python train.py --n_kv_head=1 --d_mlp=256 --vocab_size=3618 --activation="swiglu" --tie_embeddings=false --optimizer="adamw" --beta2=0.99 --weight_decay=0.0 --train_tokens=157900000 --steps=9638
Each number is 128 + 24 x the weight over its row's rms, rounded and kept within 0 to 255. Layers, rows and columns count from 0. Numbers have three digits each. The size before them is the row's rms in percent of the matrix's.

# gate: layer 3 MLP gate, 256x96, rms 0.138, rows 73-192, columns 64-95
# up: layer 3 MLP up, 256x96, rms 0.127, rows 73-192, columns 64-95
# down: layer 3 MLP down (transposed), 256x96, rms 0.127, rows 73-192, columns 64-95
gate73 103:139155139115115085159120138136130124112133139128146121149117120089141138111156114151148120148119
up73 103:117154145133163118129136109145156136098141156147136161073132107141123122140114146164112098158127
down73 102:140095128148123144146152128147155108127128118110144139157120152117092087135105050116123106109128
gate74 103:109115141154112134182143102136128128122112094113166101110157091130099111090141091113117108120106
up74 095:142142129147147077155128104109093117148116083094155133148169119165119145088135090162156164122117
down74 097:140125120088112107109133140153144128119158084106133143102137133123146112099146110138131143124136
gate75 093:163153161128114131125092121150112144143126121139142179147144164092112142119106135111107085096088
up75 100:166154123095131126140096113129131156101136105098122097180152110153101077090151152130143122127120
down75 099:138144155128109131125138130115137135162119121093138147113123191104111141148164119072105157120126
gate76 098:160108170188096114144134124118116137115126181143141136152108115160097128145122110148151111108112
up76 098:127126140132120093104119128098135128111127140116158166089092112156072123154111129167110099079121
down76 098:126086062173111092103115136116169152147105136145113089164142167130145124133130180149127114132120
gate77 104:116113127120143146145104109166135155117110119117123100085097129100132123095134106137094125144081
up77 098:100130126099125137077138135143155118133100112103162131112094119153115174140160143146113152169125
down77 099:128156155140116119114129154103092147130116125163121097096119132179145182154128120126150089138132
gate78 090:137129131129162151133131120146143150155115112134126127191089120147100124124117171090083122117068
up78 093:156133104128129163140138171140094140052161109118155155137102137099179136109109102135120133157142
down78 094:195099144105144168166120106147105137111167135142157160140115124108097093110131117117128109119124
gate79 104:085112157128114134119150144145162138125135123111152166158143125110122122130137106144130106118181
up79 106:121132130108122118138110160151133119105097130121134101114117121096130136136157054155112143103152
down79 103:144156164156168168122116111086134135134117122086104073111141099160097132163196149152112165141092
gate80 108:094100161137137116149102107172090107119122090114125173156079128123130107102111110140128092113116
up80 103:136104121105133112136102099141094139119127091163127125119070119106152155094126129122172152112077
down80 104:128146154119169083111157125122153117147114115119117069142113138123147102146130062093155163144127
gate81 103:100162117149124130119129127165114136126125113128133127159131095184106109063140145097167166140124
up81 095:149144136131165141103096150111114131104147146179159100125122122124162122174137123160128138155103
down81 102:109120190127168162126113096129123145122118154141115121123114095124088143092143175132132152107146
gate82 105:178093142075121135154118142100082139091138165103133119140146127164118162100134122125133171097144
up82 099:133074144158128153118121092081117127166136121124109140116146155112141155089130150069147145133124
down82 105:128164128153131094107123158115154083144100101135140126090168114125124055138117089116139118167130
gate83 088:148135129146088153118148134175116110126151150138108117147154117094121147113118119060159100151120
up83 098:121141159169096116080147153100144112105137114146122106117130150101116117101099180128124135141131
down83 099:078118150129134107134121115133144135164129084181144135140139155147120150105129143128139182148148
gate84 091:130078148143130105126117131111156108180128130193153147129083118084118166100095119102108135119137
up84 096:124108166138146154156122129119174123166079133180154104108104135123108116141123121156130132135088
down84 096:137124120096129052096103170103115141133144109173117117089124120123119155159154155134086117150141
gate85 101:130108119134128125169151129111138119134100143121131133133142141105145130098130140052156121134203
up85 100:125141087125177112080138100104134115110158145119189135113095124120107144162139122136117082110113
down85 102:158149122128073148126143091153110118131105133131140125132116117134098154144125108109149077105110
gate86 101:078116135130124130130102144139117132094126121180127161122109108143116135107134175163129122184136
up86 106:114078133150114119098093127123115127128168130092114156161129127130142104141116160148109098115132
down86 106:174150078140164110138165130121159099113117140158116099167096107142139066114119152091094142140135
gate87 092:125121129130143119101122129125105136183123054161082157150123156099158117112130102138113122119115
up87 103:122099136104121130122091106162095141179081143140159155084103150094142126129131120150112131134134
down87 099:107140111066067154102138137148139107114137175124120121131128160103130128139154115172092126107103
gate88 104:122162134116142099134092141181127141121140119149098189154123095147128116170125130131153116116140
up88 103:126134128085100122133092164125147112140115097140109138100109106114150122100148118150101144166153
down88 105:122112144114099145093160129156135099096139133103119131098097112139132096141131130161145125122117
gate89 105:131111129164123182141142127129150126127166144125082174122079110156106103110104135080143111174111
up89 105:132092097103131116134165140132148129080182118154146129143082110118138095142134106083115139142132
down89 103:130081197143099176148136112127105113147081135106144154154103121136124122073112069109130124128110
gate90 097:176146147107106211109132137114197145131168118157113131127136159122134113107114158105146132142094
up90 093:130163162167186127127123098169135132150130131108116124132109089144129144128126148143151103154182
down90 096:119124136085186155131141087144112146090071149134125133103122102125144115098156132162161089141119
gate91 102:134160173103134107142105136129144149140145138120136169128130138113140129145156128132133116107126
up91 104:114135135146125136124087123077107150132081106112170146143135145122123119134144112141097104092105
down91 101:111130146125132140141137132105073121071100092103139140150152097106143112123127105143097143131113
gate92 105:151166175103092165121125114158129161120138168087141130151145124115116134147131140081090142113138
up92 097:111113145138112117118107105143090134126157144095130126093116088183117160155120168098118148121138
down92 097:103146104120068092135147072138076097117131123157138133136109118129138087105134133134095121128091
gate93 103:159071159132133128187100131121120131102066126141155116092151105118145140138114112133142148069105
up93 105:139105110129206138189124159083099155129137120124142090178102148104114133139096138130129106115131
down93 100:152075161147103085112105160122148123102082109160092105112126166138124136136092107134148163143102
gate94 104:113145126130121101107149150141146165097118133141125121127124115149108143088156087105083086121170
up94 094:143119133122080125132130165102123119140089114118083165160161120122093118116102145141163102151149
down94 093:129141149150117153113191080137163134122141151143146121121110123095122125122159097144124159112122
gate95 094:090124137121134115096100138144132160121126098153102123124103105141153108085109116151114142119118
up95 094:146096142115053118124150105159086138123112191071135103143125167087105146149130109118107135141119
down95 095:128113170169105069104103124144081146127106155130118098159079138134141129138123137161125128112142
gate96 112:096150114142094136167143081155117106099143120095130197122125127106117092124128135097113104131112
up96 102:146122131182123153176127110131129103169121103089161149128125132170128105121092140127138101139155
down96 097:119102123168120138149173089120086092107131092182138124097116124105135095111150176138133110130143
gate97 092:127097135112095162124129126124126172084142136146158128143141081084094123096111161129098147129101
up97 098:099092141123153156133096150136133100079121164118134123136117108135160161123096123119095141131111
down97 099:110148130131124116144112193099111112154141107127107118085160141115141056087118109128157099121102
gate98 101:067127120129150137199152131107102115109119156121166116155101109108127161114085119126137131090152
up98 104:134155094134161133139075139139150150112130129146137118203122148125154086143142152132124107149126
down98 101:108116119116135132151103130146131098115111095128125125137083110165135150145141142163087110130193
gate99 098:091103108134164097143106159169143141072132136099138151127120116166147133158125124121153198104170
up99 099:088090107118139119168151117154127139106113165140133134107119127143153140171112129105163133109141
down99 098:122112139141131144111135101121098106135099152119150131082105119119166108149108118133163108131127
gate100 094:192110123135094120153158140178103158103129143129168133156125121155124165093124111149112185154132
up100 092:126135137149128118125109153100087121065122091105152153138158098117129071103137120125124166090093
down100 092:115113144111109131155152111160139137111120138141127120172088146124150125125107127138168101172164
gate101 102:156120134152099088130135124135164134108174100119163115121123132152180108110119063132138168101146
up101 102:171123101124125142138108127183166124149121098189101135112077132116119119122114126148135120096125
down101 101:166148097161116120118078111101086098158108123138139142127148101117161120142103126136109129149154
gate102 104:154115143134123124130152105096117150074162088122144153133121129115121112109121097161139111075112
up102 098:132130126164095125146150129156128141106120104091152164171132159161128107169158137172143147155114
down102 096:130122125090118124101148142092181143112132112138089137137171140152148101076105103113152136127165
gate103 091:124138149096102052126109141127130131122132104150124114149110051152148129141160112160118104151173
up103 097:138143079154162130081114125153140126155104151078104155169104145145142134115110145103134138141121
down103 099:110165109092107108149136171162098163091168148137149107145097114121147122155118171098133097132113
gate104 099:178144126159107092135063125100123139124103107104112153115145102131139144161126129148138136128143
up104 105:145120086136122121114128108116078126170128151124127148163159152100102148122109170110117143087119
down104 101:137144165177117125120100094114152120115103134107131102102101128144135156146112158124102135164134
gate105 097:104120112148156129156127138162140144117132136143116129136136103083134132150145074144139145134140
up105 101:128151120127124124165157107118132086172087154146104124176120079135175154125092109151145138112123
down105 101:154107151148101140119095056090152137137093122114146102134132122175095153087116157136149118127143
gate106 109:134123189134137121156128085106091157091124146126147160122104128145140083114122135125115141162100
up106 108:102123090122090164091073133091175105130137165133125099098149120092125130167142135102127104120140
down106 106:107140102094123160150106154146158100124141122115120113150137144142127152142114127084097077152166
gate107 094:146155136100141125094122132125140173108114128115147163142120168139135115166158148155096122147129
up107 090:136124123151111106125141137178106099108122139123097131115135121101132168116097115056118126127126
down107 086:137140152099121145159140106141096140110120146146125128139110125139107127113147123126128132134106
gate108 105:114142130102133128124117113171122075123120172090131146161121134118134119096141069094142159130142
up108 105:134084149135131085124123086127131143151112132111088117146099127093154126164134118105152130102100
down108 104:150132131102103152099132168124151159114130120079121121095135175143133070128085127141121101122138
gate109 089:086153091159146156169084150086093088109124077101079140124113117133131112094144124133113159178081
up109 096:109096098162121111084085123151125106104152122159144110127155105086102132158108109109165123103153
down109 098:161163164138137158150121111116190116126109112132083128113137147135109150111120106120137161093155
gate110 091:151079148096148118102142138139149128135107152127099160164102118126100103070134118154150153094114
up110 090:072172137140078091146112121138069123110135132125144138101117098175162136153116126130081126114149
down110 094:108061106133107112127088109126142141088148120170152158167112110108141109087134132100104140151158
gate111 099:165080105138107122100117109142153170100119155074160175129139105151118106112122137158099102155152
up111 103:129162122113132091166106121154111089089143115137137103096123085124143100074105148155095148136139
down111 105:128102149101095134137127158122155155080112086137128115104141140089146096052143154133128149127139
gate112 099:175114188151102134150090149145103165093150125134148159126114103120130106103158131124115125128112
up112 102:132191127125146106120102129188157137105142114107152119108149151091119138116151118124090115136164
down112 103:146120086102145131125145152151108156151118105151109111150140160115122140126193128074135099121154
gate113 099:131119104106103125142127130190141108107127129133099161121143112150139090095086149100103178136096
up113 093:113129064139109154116152128151137137126152130176079086116120098144143078137119159137144129155079
down113 097:122128120138108146141146139090127144101122132114166092097160116109158156191125105148159064136141
gate114 102:133076184155125109171152099111133171113136109130133140085130112105132137084135137162147124127112
up114 100:135101146093099128148133119178141128093094130129110109115084150119113103100142135117119164111137
down114 105:095118102155095152129109159133146141127153153109108103106120134128127105135129152137104114141119
gate115 102:111151131120148122144135120127154135141123150064129169134131119153072081100146126123124151114111
up115 101:135139121152123114154134118151096158148138128121140117143126130141128125084156134137094130104131
down115 102:130146128139123126155137146122103132133108106114124100113151169125186117142108115132126138160159
gate116 103:097152151105064096156144129191128111129107149096094147100077114140123115111141093122144142126133
up116 099:117141118110118123146158125129117120121095154125053110084130121150123127105168127117163130136129
down116 102:164095100155157148156107127101109127164154131119129157106150156110135097175166130133132106144138
gate117 104:109120173176109153138149092095115123110120132066134116115110132176101151123150120142099155098108
up117 107:089157157107152074151102137137138137112133137133145114115121134071173146130168128108144142135138
down117 104:069102159079126101128097121120108143129113140090102112148142128108083149144102112140126139114128
gate118 116:142127169106128132120105106140159122090141099128079131127128171125135109108084147125076148123091
up118 113:109099128109115143117163155065086131142099136133166156167124130109100140137133107118160114149155
down118 113:119111137129121124137134124113148141103134115139162156152139120110117148162171158131159112136142
gate119 094:127146120171139158108113095134131176139138096127090161155153132073147118136114155125135148138142
up119 101:123117167125148094133133164135156121103090096125112113076126161119168138125170143110148161183166
down119 100:123116071131098129098128137143138150137143167096123134125131113109107121126155076078132123155068
gate120 098:106110133103160126156135134136130147091125118082104135140131119117147104116118132135127171117109
up120 099:107134172153109103099151147103074122139147108144128110112124117123157096147110133136128127138128
down120 098:104109177155139130079121140117138121114124152141115099118128088151129144099163120147127126134100
gate121 103:160157124078118150115126097179132090116152117102120117183110145087112125118124107128094153084127
up121 109:143118134161140161118167131125175138097105164160126108152155162092144150123125100090093094124071
down121 109:100119068109144142127134096146097124141121122119103166133180121129136099145064093110138107112103
gate122 102:104109133126101104088129147148105107082102151127150135122158093170078119123119142134131152106129
up122 105:150114127188119152171132144117107166130121125123132128070066120126164115119146124129100118147114
down122 102:113102168143101126119108085143094182132141152144133133115123140137127139146109117153144125165159
gate123 095:132131126140120117138119163143136124137128093145123173113103074143153118096143146140095160152107
up123 102:142089156142076132097140110092117192114134143129146131122119175145143106140147124118147123147119
down123 101:176116153143117142128101143142118117116107131124100125131119183139144142124141175110103118108147
gate124 110:116097155154113124139115109133125169080118137146162161150072160137101133135139124122150144109123
up124 105:118122116174115131172154118110165113120146107138157133142151111113147109192154088125128100090133
down124 104:120078112131145123100117176108103112131152105140084107139097138116138162117143117148165118152098
gate125 098:131143138098117114139132125145105128160124145086118157106138166106134143143111120087112121146121
up125 103:139133088126090094068110111140144132117129106159120086133093189107100116128177114120160142152145
down125 099:113117076114129128091164155148128124156105112105074144156110135123122173148167114120103133131110
gate126 107:168139108080145138135153083136123116135119060113118125125135148147143132089136125112132125097121
up126 098:122134140140128153085132153141097130115119160121133116125102104121117161116163145125108109171102
down126 098:098093108139074115098128165171109166157137143143132133182094140162105152135134090109119120116108
gate127 104:125104144106112116180135134096154102116122128104112114125108113122170086123158132103090094141121
up127 096:115091098132117095105106072102143112143116173130118115131111118165078088122159102132134107127121
down127 100:110152133143137126116125131134124074114114120115116109150140150141145124086151137146150143115176
gate128 102:177141121160130130148108121124141137135143114124102130113084155108178152144143118124114148110132
up128 100:090116139082094119114113131140116103133192115118109137094126098166145110115147157109104108114139
down128 106:144138152150100093121108103132131116091136143133132080127151119141097153148158153158176162130131
gate129 105:099138085115134128134087097145150150071136131119103167120124101133121151106136095100132155131114
up129 103:126106162094134094103128087115145091101127109135158151170135140136096145140144151120150113129138
down129 102:131145120146103113136150128110155145135137074085126129122148127126120110135114156159087110122097
gate130 097:163099142138137161101129119141136105122145176144163153142108157082120151168135150114097107129121
up130 101:104155122133149162103144110112113142112144078127158146168075161111135148113157101128131131104083
down130 102:096156137121141091110156121131132120124146148122122137142141122138159166101153151149134151159136
gate131 107:151124118107120176147150125095160117142138141133115176132116062161093107118144142105080129109123
up131 101:087095155141150132159088129108118165132101136141115123119115148138106137108135113137159134168179
down131 102:163105142123086128137086186140175130135164112121125075156106096152130132136159102130137135119150
gate132 108:131135139173144113141104119166168122118103147125177185131129116151135128155105129082104139117123
up132 101:174105136167127120122140125135162157173098084176121141132071100117159097108149134140118134115165
down132 104:095100133130167130129146078137119101114110165124139139138120109118136090109105117145138107131148
gate133 088:166142112127088092117137147136165093098136132135115146109147115115150137122178093113127130160120
up133 090:104133124118104136164201153115130079136181135086170149108102158132134104102120098147130127132124
down133 090:122147150128115079155121108123169126146130134133120085096144143146092072168111086138161127142141
gate134 097:101146116124127088119050129124118131102108138099128078134144071088100121116132151137111165139118
up134 107:110151103101089143129128125136101148138121150103160132116117173117153156164165120131137115118134
down134 107:138132170172160057093155182134103129116103129140145111130089078122170147113133125126164099147134
gate135 097:106141145156139091162144101129147121127133116139131102152126131140100125065163126055089148113133
up135 102:117145133126112161160149123113111131117146164148106146110092106151146154142111100143159163140130
down135 100:098127152150166128128121136117118134132074106150135121135119096119100107131160081118143114122159
gate136 109:166156145143133141162139102106161131090167146153136131122108135078108167118105116126134127111115
up136 103:105138113144106147134133150129154178185114143124149118143123103152137099139100143158129123131161
down136 101:148108100114150143108119127090077139101106114102154111090102119121140189115131120159108119097114
gate137 102:135131111155122142162146136144119141104160102115087098094100169141132144108130080150104150080122
up137 104:141089143116128132114124092135106108119161098137130103091093144157100129123159130112125167119141
down137 099:147123150126132115076110115091184153124164143125138126110100119087120122148143108154110149116131
gate138 087:099160155083081126150147093115143143112144146129128143171132119126121129099155102113135154096115
up138 094:140117123152145140091127149149176128138116124123157103100091146133132143089096156095151090164144
down138 096:131110143097152142142112077143131125120155127158092159141112101126129127137140121125184157104156
gate139 095:137134159127125118125136114117139119114142103142114162123128146125154103134121160090135095111067
up139 106:154128116163129169112103151113118130128155136126181155107140129141105152138112179125102109108164
down139 109:126126104074131134116135149144091125132140135171154140124135121154162159156097114108125152125144
gate140 109:095127110159120108133134098131154131143135124116087200144146159112132137148100122115143128115133
up140 110:166150143116159154122133141123141137094178134139138122131135144094140118097104121120162171131100
down140 110:129132133125108110117100170105135156116142139128122153130158158104159139112110123101140171108104
gate141 091:087149116121109118106106113096115148159163163084119112117134138122102161113136156110101117189120
up141 103:136164073143142093088139110125129148142133188114126116152127106131096118126127124138121107144122
down141 100:146168128143167114142111124124122128126121125118132155109154135093174120101149129137178130145114
gate142 102:135131127146144083133076115148092133119085132152117155136122167127132128123146111124129172121084
up142 101:106154140141131147092085101135121154104150128106101132123129122187102166151095159130105138113098
down142 100:143129147106134150132110108121162142133116131140132152129108099103070147148134121101123128125110
gate143 106:168125141166122160166148125121137118143128158152165132110103117098129141148109127143103114095149
up143 097:135102148115145123153173127134136158113168164140145142101080132147131098163118100125154133128153
down143 097:137113170142141125143124120164123151128103120129148121132152124122057149121150111169137146152141
gate144 099:130135165119098156124106126155138117125117120111092128141089116119147117156142110129140162114110
up144 101:149096148118114130161124093126158172141113086107117189130113100113112112092138159149146115106126
down144 097:161106130155120103138132165140159147128148128110131147113156111180134110102103129159139125135078
gate145 096:141116141135137118130130130076109155187098112137119115138133122153110060093131117136145166125123
up145 095:125138129095126160091169134098108115150080096083117119116120133124105144122115135099148117127149
down145 098:107127141155142134099138118109163104112173161137116107108122134071134101130185105105123099096159
gate146 096:108128159138114134127093150173123145088119113097117175156112140127136117128112130125127151157191
up146 095:100148113119133127105142133133130116119153141174152156161147139096126139117144112103137134151143
down146 096:135116136120110149118120094115116131077120127123124135151104136102135065087131099093131140128120
gate147 099:151146161111116152161144097126127092050113104165170137094127126134103084145099110125132141157110
up147 096:128119106139136146132122135129126174121111147096124143123124126118118134093176169118134080094113
down147 098:128098167088123149121164136132158171163113160103127175132131145114117156134137114120129124134154
gate148 089:141138145076124105168139129105133124119116123132145151121143121169142168095134100092179135157084
up148 089:114127113140165134138133117079123117142134096178120124162162134134103153125127134119161092185141
down148 090:092135088151142078137178132100118140164100152145071114134160126150145138164139084123108101120116
gate149 097:149138128174161125133114103153121119163153129108141122116112117185134102151120099144135152177145
up149 096:104144105172128110095095100123154129135115083141125138193121130100088109116148168117132086118158
down149 096:130146097125097152102125141152175132155072145125132177112102142138106168133118140163114123123147
gate150 100:135137122155079144127125107141104152130109143142135130124130132148104123090123070092116153105080
up150 105:176106111107148159120148118138156129084152092080145150132125113115152130078100104157122148110126
down150 105:107120125118110043123128145139108129113116145111110126115090132131144111119136129111093150148117
gate151 109:126100103150147142163101115166123117125136128137125129129128130103123121145091126073122110089167
up151 104:119144153127105139099127133165074142120171155088146140142118138174161154139101123161128134145111
down151 104:151115139127119106136120128142128105172174135126102155120121125118110127113139094147172130128151
gate152 095:117169194111135120128105117141142113113141112129127152138104124144176087174141143152081110158116
up152 100:127151125147081115114151146123110149133104146131161084119116137159092180097108122146114127109145
down152 100:089109151087162164155102138117136098098109132162129167146157093134150117130108125151133100116114
gate153 104:130132088112122162126136148135103121123140132111077111120150151095132154073111111149092106116074
up153 099:155132112132145176118172140138161116115147148154128153143155130120120146136077139130101141092115
down153 099:135102141147167120131157082151114072151133102173118104120158096128109147094166133158116164114137
gate154 094:163113162107104179107126114152166156125138090171126161102118071146120098132108134123089169152131
up154 100:132125122116128140121163117094101193118094135130146103163131136110151143113127134112150110141114
down154 098:110123157135153146152126100112105148121154168143163134137152108075126176157132159139172095104122
gate155 102:137101134100123091159117120138120136163159107147134133128138137151108090102180106134158141068153
up155 108:134055193117105152073127139133133123122116081130118147151164102126119110152077125190150126140139
down155 106:132126152139130105113145107125167125116139116110164076098151109125102104165100144136160108122171
gate156 087:205147139117112125174124133118139102117112165120108137126110110142077137153145149102092125115142
up156 094:135130115154099110089129075100109160166104143132138126102132162105137117126128131116145141129127
down156 093:079125108094110134147127116131119146133160105116170155112133179179162143132112126155126132111108
gate157 092:131152164109091115135153155148128174100096122124143095165134097157134105117133128134140098148117
up157 100:127172137127151125097112135143119146083169146148133159124144116101145100123121099098080150141138
down157 100:138090141133136150154167081132074158193110126134140109115145086145113095134125140176124103123131
gate158 100:138113186116106118117115081138108111130093171115148161131148140142115142086114137103126137067111
up158 103:140114108109141125180127120135128105138058111152104126178109102139182146130137127138133124103145
down158 104:161118127132094128138120155106120139139137090110155091125134140090150092136165118111109124137135
gate159 091:137147126135126093115174138139184181099085172099110138145099168129119126144094143131115141121137
up159 095:115115104165105134137133106085109142115136127135136126156139151125170084132154117145159110122141
down159 091:148116122122138142084102150112155142139109120077168160102092116139110140130111134126092149111146
gate160 094:176144156115099127113082111154106111085180108137134108160130121165147107135139087100136133074116
up160 102:183111103125109145160115156120184087138114117112077121046092127094126099143136137147107123147118
down160 098:165137115167117117136119116118153108170119142108172168092142129157108124117124149097088122119095
gate161 092:174112125121146137124123096152145162104127136150086112107096111158108137148163112152139110079124
up161 094:098148159097128160138133151087114103100127082127095120118109163126115096134154166075156155122153
down161 094:122086140113167116140169100165120133105140152131158189164095099160132102137119138106129104148120
gate162 114:156113149129152136156086091139127099114137116152134121177100147096101124119103122122080131154206
up162 110:168111097140153162112170161117151103140148090103118126102099135104152129129115094143106138152140
down162 107:127111170125098149141138128117112117102093100135127110169116151128131128109087092115090121132202
gate163 093:137099112138120146128164151125104130084150095126155122129061119131157161103134166129140136109118
up163 092:132157088120155131119158156097106117058152108127141113145098141136156123131099178101088105119144
down163 093:104168098146127116116139129138168116121131141137134139091105147156163121148134142136113125154116
gate164 095:117106100113120153107096132108153137097130144133178142140120136095106191116121091137126127076130
up164 100:108111126145108103120125134140154167140121142120139132109108174102071170113137093149120102145115
down164 100:114141097111142133128132097128127114104128153116123163130109136169093107149133139096098105138131
gate165 090:126101140137154129159095127103149143155096122135124100121107152100135120124122145125131148169121
up165 099:119120135099116132149136125074103115135143118136158137097131144112114170136124175134146094126121
down165 100:101123101136136161124124101123135129100145149108153146140154104112137154112146115095178117099142
gate166 097:085123133140178134162119111103125153141129134099127144141101114132131120147147172101121196104123
up166 102:139105148094085125091185145131158112115121125140154121081137133144118123085156127123103161115126
down166 107:150104120134148113079121147100166112152082091091113101099114175085124135143107111099129131146108
gate167 098:164119131135163121161147103138172183145171182150128142179086121092124112117099129111099157126134
up167 100:128071126121153117122130117132145130148078104096140147128107099132108121090144159162138143089072
down167 102:110093153097138120118070144103131083126116118132147119166107153130117086138107153103167102124151
gate168 104:157123144137102136161137143102128132156183087152086100122111168129145079131109135172163140109095
up168 098:107153115138157134114129114152081123093126167123142144150139134162129132106117125071077143115139
down168 100:154148108131132118120157120139125119111104140117088148128102140119113108112137110060117153153127
gate169 095:076123062117141150131140110147104168136120110101099136179148150122091095097099120102130143109165
up169 090:101119128137145135108156116091144172144083165149095157175130148112129143105146171131103161095133
down169 091:129102089148109110119132129106137126150155120131111123129131147149167153104119115141136076175115
gate170 100:137094081149108143115154119096121151157123115167077161128154119154135147127091145122132144143134
up170 097:181122105134107143115183125139164157141125119142166105140148126104133122105134133129132148119110
down170 097:153108142168071118098133094133114121159063114080073151132133157131123132109126066089151128134113
gate171 106:127124132137107078094148125178148135117118106127129156085121122185119128143148111160110148139133
up171 103:125094147176140158111148080141138120119116139089102149145136131102111167142124140142129138109101
down171 105:173111141128148112164097091084090124179148130162174099155154135123097145119125131142116105157144
gate172 113:127169145083132125111110099128138135110115132128083190122103120150108129095112124102151143107118
up172 108:095160162134183127117108136117160205146175128113105150101164159165136125161084124177124137155105
down172 110:146082141133095135135141106102115134126109114147110105088119121124155130108108123104137146107095
gate173 102:127111143109113125130141125143105113101097113115120138118124125087091128119137120113147130158108
up173 098:098179175131163120170159112175101122109086111139110100119158114103142124184134121114117144128137
down173 101:122088107089092136104109174110146153116117153130145181147130093112113091080159119139142127142118
gate174 107:107143109164114124137090106160149157131140124132125161135094145141133145149144068114120095155129
up174 103:134108114118135135119180106129091093151097116170155121160116133121136129110115132107156175109140
down174 100:121132115164107126155078125143087182149101101100149128150142139112104122112167117056117128153130
gate175 095:093157073115091132152096133123113136151131071124118145131102127126129139090114115108152126150093
up175 091:070145093111148154147097130172117148087112112125138124093100155117127126166127141110091093146064
down175 093:163116152124169130094146126138154162152152115112124138126177157099115124128137173076111097126141
gate176 105:106176141115055134156160110138132161154136119085129092135128148131130074097107120150147108135126
up176 102:146115167119142127094102145157109147111124119117109137100111120078106138160097151145162139164135
down176 107:099166114113145161108094109105177103164126136125136117153116149163099089142142110135124110131162
gate177 090:092069156141092111153105125155147136094166124076129140124095096113166138170139129109122084139164
up177 102:151122147192147118150110154132117095095162131115123102126119136135097134093141147149092168145140
down177 101:108108125134093125106137106147131087131098123096124133125143110148137112103117147154072174126136
gate178 100:109149128154133107180145110119186128135121162148130110102132095122127115081098119114127092172111
up178 103:156146115129107100122173127157147135126095113132115173126139163166104149117132184143119133085131
down178 104:158151130119055158131147109149118098137123082095129147128138121112153153100152127129136129144142
gate179 100:119165154123113137161117161137146168133156065125156132163156092115185138083122113163125142108149
up179 099:155123138066115108127141134078125105145131123111169167130127157149139135104129168143161157181137
down179 101:132122129132075142122142128097145162122118108122165131131076133130164112104129108132174136149088
gate180 103:151138105120137153135123161145168151101120097119127085124130122126167156126158082129110139117173
up180 097:092100144153110102110140115118130095151154115136114145152137144124090083133133150181142162121145
down180 101:134143133124102113158137136121153156131119146129107132114097180104138115102124135170127093119066
gate181 098:092161113138136117127102117127135111109165110153142127162140085094136157146119110094091115205118
up181 107:157125068133110114113067135171130127107119170121149158145150153107069129124139135154106099136133
down181 103:110134111116112139084099098098114116094155154145120135119122147154104092119185098114131137128141
gate182 100:156115168107114123132133124121128103136163122132135150120136101175122126127132123112130144103177
up182 103:154137102138138094106127167114106133112146107122077164185134120115119142133147088155143131095117
down182 099:079139138107125129165114121132139131154122125102146128169124154082156123122144100192148132131141
gate183 128:159131129131136157128117047161125155066145144131164150140083114128130108134144112133109162159124
up183 108:160138115094113105118128142173085130090099135148074162124080112148084123164140138172146103087153
down183 107:082115103121087135137088113116125157148167171193123147139109117119144150142142133109132112113102
gate184 097:156144145136151121143137112173138149057182107142159093119114109151075124142140077117100137085148
up184 096:162149138103142108171123138152074134136165096102085117148135148129110145104127112124106152139117
down184 099:140165110149132096163168122147179151107128087134132120153132175138122140130106181120115118158136
gate185 103:172138134148088120142124118121120098117152109160121156143124094124091107134156180151133145077151
up185 103:133123080126118099124140102084102118143125131105128091129098169096137157152157095125092159095124
down185 107:117110083159146112158120142100162142110146119159137180120168124152142126141089077103131080116122
gate186 098:130157137093144110134132075154133155126115092136165142149144107116140134125128159150153155101087
up186 094:161145083124157123148170098139123134122077146123130152166140107122094140116111090121120171168159
down186 094:134139144094100119158088166120088093125106118125119087105117123139172113160110090144113100117094
gate187 094:149101147120115151105117113139119129107131141118150096161120154155104135143113182148163131146099
up187 094:113132176156146130161162099139114127122104104129135150125114149106149134138185089135077142203147
down187 098:119125114123120135183172172130139143125126181107132112146136068120149107153135150133132094139131
gate188 104:118109157159107130133141120136149153150139125121136123121104081101148090099102121136125176154126
up188 109:129155080109108157133128118132091143114156136101122156073133116150100126136164134130121144113154
down188 105:134128127135089142151150157167117079145100121119188136089091094131133157153147121126129164128180
gate189 091:138140107135159136092123123174138122132172109109127149154140081118146114124095115117101125148110
up189 093:118116114122104158137155130106097132120137137106101137177124126122084139110126126125173143153149
down189 094:092086142129145143128099094152075123142125116141114169136128123099125088031150154182120174167121
gate190 105:126163169135126070190108100141083137113140075104134157155109108105119106124113080146144143110079
up190 105:076167149079127146154141111160149130132154153101133128126124156117149116143154095120100115103122
down190 108:116139116110096105148150091096146155131150082126159115109124123127093157137154136141087110123153
gate191 115:110119111136152127099084124125132145100126143137123113068074116139104145106148118139140115106091
up191 102:125127134135130117103156097145085152135103138142110162138121109157126149155118124080121107102081
down191 102:136178071115127149112162087134130120149105140124072112160146154108142180109126134114166134115148
gate192 101:124110157138133117109126103132119150103123091126141113137097139143161096070093136110123159128114
up192 100:116148150147138105111121122117084141137162094115085119164111130111130104102087117117145139117143
down192 099:085143145127133085100127098121112140127123094132104100163122179139114144121097132116136140121106